Each number is 128 + 24 x the weight over the matrix's rms, rounded and kept within 0 to 255. Layers, rows and columns count from 0. Numbers have three digits each.

# layer 4 attention output, 128x128, rms 0.0801, rows 0-21, columns 0-127
092126156141129147098119104119150109117142135158127179091157131140131088158126078098104125146093126149128117157102120155144085116168116134115157135109161141111163098160108151113122137125130138127119137152102099118137124107148129153186096124111124103145165140133118139146177072094099141152133136151149061118118094125151152111196119118090133118121099087136160173148129083115156108112126
156136143122115145137108117166106123104133160151123123135133131125149118111114132120122186168148137168118093129112121107091118132157131103143109122128144129148148136114092156139161137155146132119102124158078126169097140105149126138106156094167140137114104140121138144104088106167108112136138125109139119122122159131169070135142112138132166175124110156147145120135112136115138141106127
153079080159144117125124153137120127121097092144148133156133157126125096125138126138142119143139158147141129120139159107121143088142096140130137146136135120122112111115154112140158114093117099136125128120147119136118143123153133152104156112145104118148145153141111155122128109112152129132091150131142131158149142169101104135138082142112114113171114145128133108131146104155132164104112
146113140130140150131113184120117164159121130135123116162129120156144116141176129122132113154122141102123135142127115102145124159132143168109170119126084070123145151132139133150132156117115147109122134153154100098161120152084137123123134138141106145138153168100153110112116095135149117170143097192178159100114124133119089130165145151092115098126097131148168135104134126091087140108118
173110116176130153104090126154080093110115146152124152170136088105090109151128095136134119156161139149129178144139097132099142126130150160148120223128100129119147158147124108198135129131143093126140141158171119130111116115139142133184103110155117137138162146178132126080160142138161107142148135103171109100151137163139091123148134140153094159109102064127104117095150156131092114159190
151122173067081193131121105138133156130111143197107129165104135097161148112154110131117143207154115127080158132132152115120131164124093121145089111156148089141121133092120166146128133128142086073130170133062175124081129061086153151129103090086060122138100119093088079140132142160142136119159127126157138121135075188165150131162186171102116155156156100113117142138135135116131123090130
084134137131101136142139087120107142132150114110114144134138150155104129130102135106180169151135136107149144143112139122119121152142153150144150161122145126135113108121151101125173101146139133113113100127120104115143131127168139105091117130064112143151100138106106140089153115121127096103116126125129117148145161103106135105134115150143164126103151173164121122121146117136141137133102
115144141103169143123148169129122118151115145119121067094073152133139107111162173122111147113156120107133143117143091132159097149116099137100118073162088148171171134143103126142116118100172143125091137141136124161143102104148107135160131144102145128102114129144081132142166132133117115135140096112102139121153089141134155129151132179110145162122156087127141122110112144129113105098113
152128114153139150160103118145097131131105091100128091144071102117155118097101174125121161188128144093089129099102144144148127097140120159137158113155123132138111123103077163135086099133130108123117086141101103110110153099128117063144146127086121134161154187152150129154154129164139149146090132136131113152177151168095145160153142130124125116181127113174166128144143129170114144119149
142125181102147153130139159130106114095102120101133111149132083080177102103139140181167128126081155130087134108159132140113079100117129122165127097127137131125143115165080130104111112116124158108137152134104154113124094149103119155130121119149096124160110110131140108096103088088089119097114148167087154108142172165131141147111119125101125107113135129129145137140138079145122098085186
149130126123190131096099119142146132100134130128150144076142133108130149120122172122129139100121102125102121151128173119155164151129151095146143133077156098076166128143142082088134098095102127139123102135116117113144130129084100115139129158140133116116123123167111130113089110139127115111221157138083139142119133101120105113120111133133110131135117094076144111131104112113117172126149
103155108118147092138131113119131136156151149141163163180144107134130162082105042126152118115102101104134101156116157155144113115110140132157121103158136124128154155166107125101138160122131113139174135094118112120121127146156102151135097161119123127145138090100135127127115106119109165117143123163150163129134082111089141106128148121122188154087140125108111159090132114150119128138156
143114131139134128129172114127113119110132126165133141171138118102122119137094084110114159152151126172146111102145105129151114158150159128113135121132129151150127139146150092158121149104120120164079142145137140107148092116128145125145132135169152154168114172120149078134115122123120118119154116142140118104148099144130089134125104130128157123112124111144128160121110112174156117110126
168101126114161123146118134135122139121108081121149101139118122111144111149136122103110129151136139173110133180112143137121117129164107151135143078121141109161120115095107140124132113108068133131149118133093122111109145126127059156154177167148151157142095131149154152158085109127124153154142098102168108114108127145105094162143099126142144112130131067151176146119107126147106144097133
148127133140138132105143119147119087173094162134135097101109136151133108128121138138132123143106166109138136139120137145098103141151157171162136126133126118146136139127139163093117204152125116140124166115143109134112115124130129102109131116154140116145125172135139136144140131114129168160125116105121155113142128143157151126101162163138144101139118156084133136125180149119137137157146
103137082124139148141140173107133154132112158153131167140132110115131173118184098114125127073142114133186140140131159126172104107107161160121133126134086141120113091156116115122111159093113113134128137128130130146125148129146109153131114099127154137116169107150121148157133159096126162172109136111129112121112124128133127098115113124138118124131088153111114126133143094156101117179143
137131095140152103184093148164137108171081105139169135097146142110106171103097122119099112108145141097116134112081105108114096099121150146078142094106075120104096089064129142103145160144114111116102129164116123145048076108096108103155157131172138160163116177122073124114085111103118172139107127108088116117132131146098182139120106139104109130143166127150194156162137113124146110183136
125150109143100078089190099077152148080116084123134139163136147138181143116080157140118100157143121115095146134096133159162081155126100086164123086130118108131149080137099133131121123114125185166095116172088161127122122119118104106121123134081155109117128179093132117129093106161083129172105112165129129165144150114113136172146145100084115135155158148111123093132156162144160125128117
167099132109150152106095134163093132114150093137109101191149131151121139156157128135107068147117145146126116114091169126146164129188113098113151134127119100112119125111158117118129144125097085145136108084174133132111155109135146144095144119152117097122116122104182148120089157126152130092114110148107169105136107133144143143122146102154177125091114126133161109116081163112078133101111
129126163162140101178139112125120136103138101115145137166112162121151100136104115154059093154146097135124142135097168121092137116148098098137135156113146152159121124097134117133111148103107128144118113149125096121139093116138123130132118124118155131141129121099126145112109109108111119150127132126141095128136126155126086162167138118103149159159101105148106152185143127124157162072106
095143149146137147097076135109139145147127119166148133118186149118098131116146123101131134094154088153148142129170169096141119164149121079130138134077128133098103100095093087118174158114147135119116105123122130095126134105129104119095130128147139178115089132116109058100140153119114130113122129148156114088103136118090177138143102107134144103107079105108083125125116133127144086143147
121150116146148144157119114123102121128144074160106145146096109110136140097164118137152105116054173116094131110153116086146092110114114151159150128113112114092111147123140102090122118114147100131112119085106162132071150123115096096125123087090150089192112111137169122131120152122109148101144137119139136150105136106082188099122157103104110096143159162101113094143053155095151106098113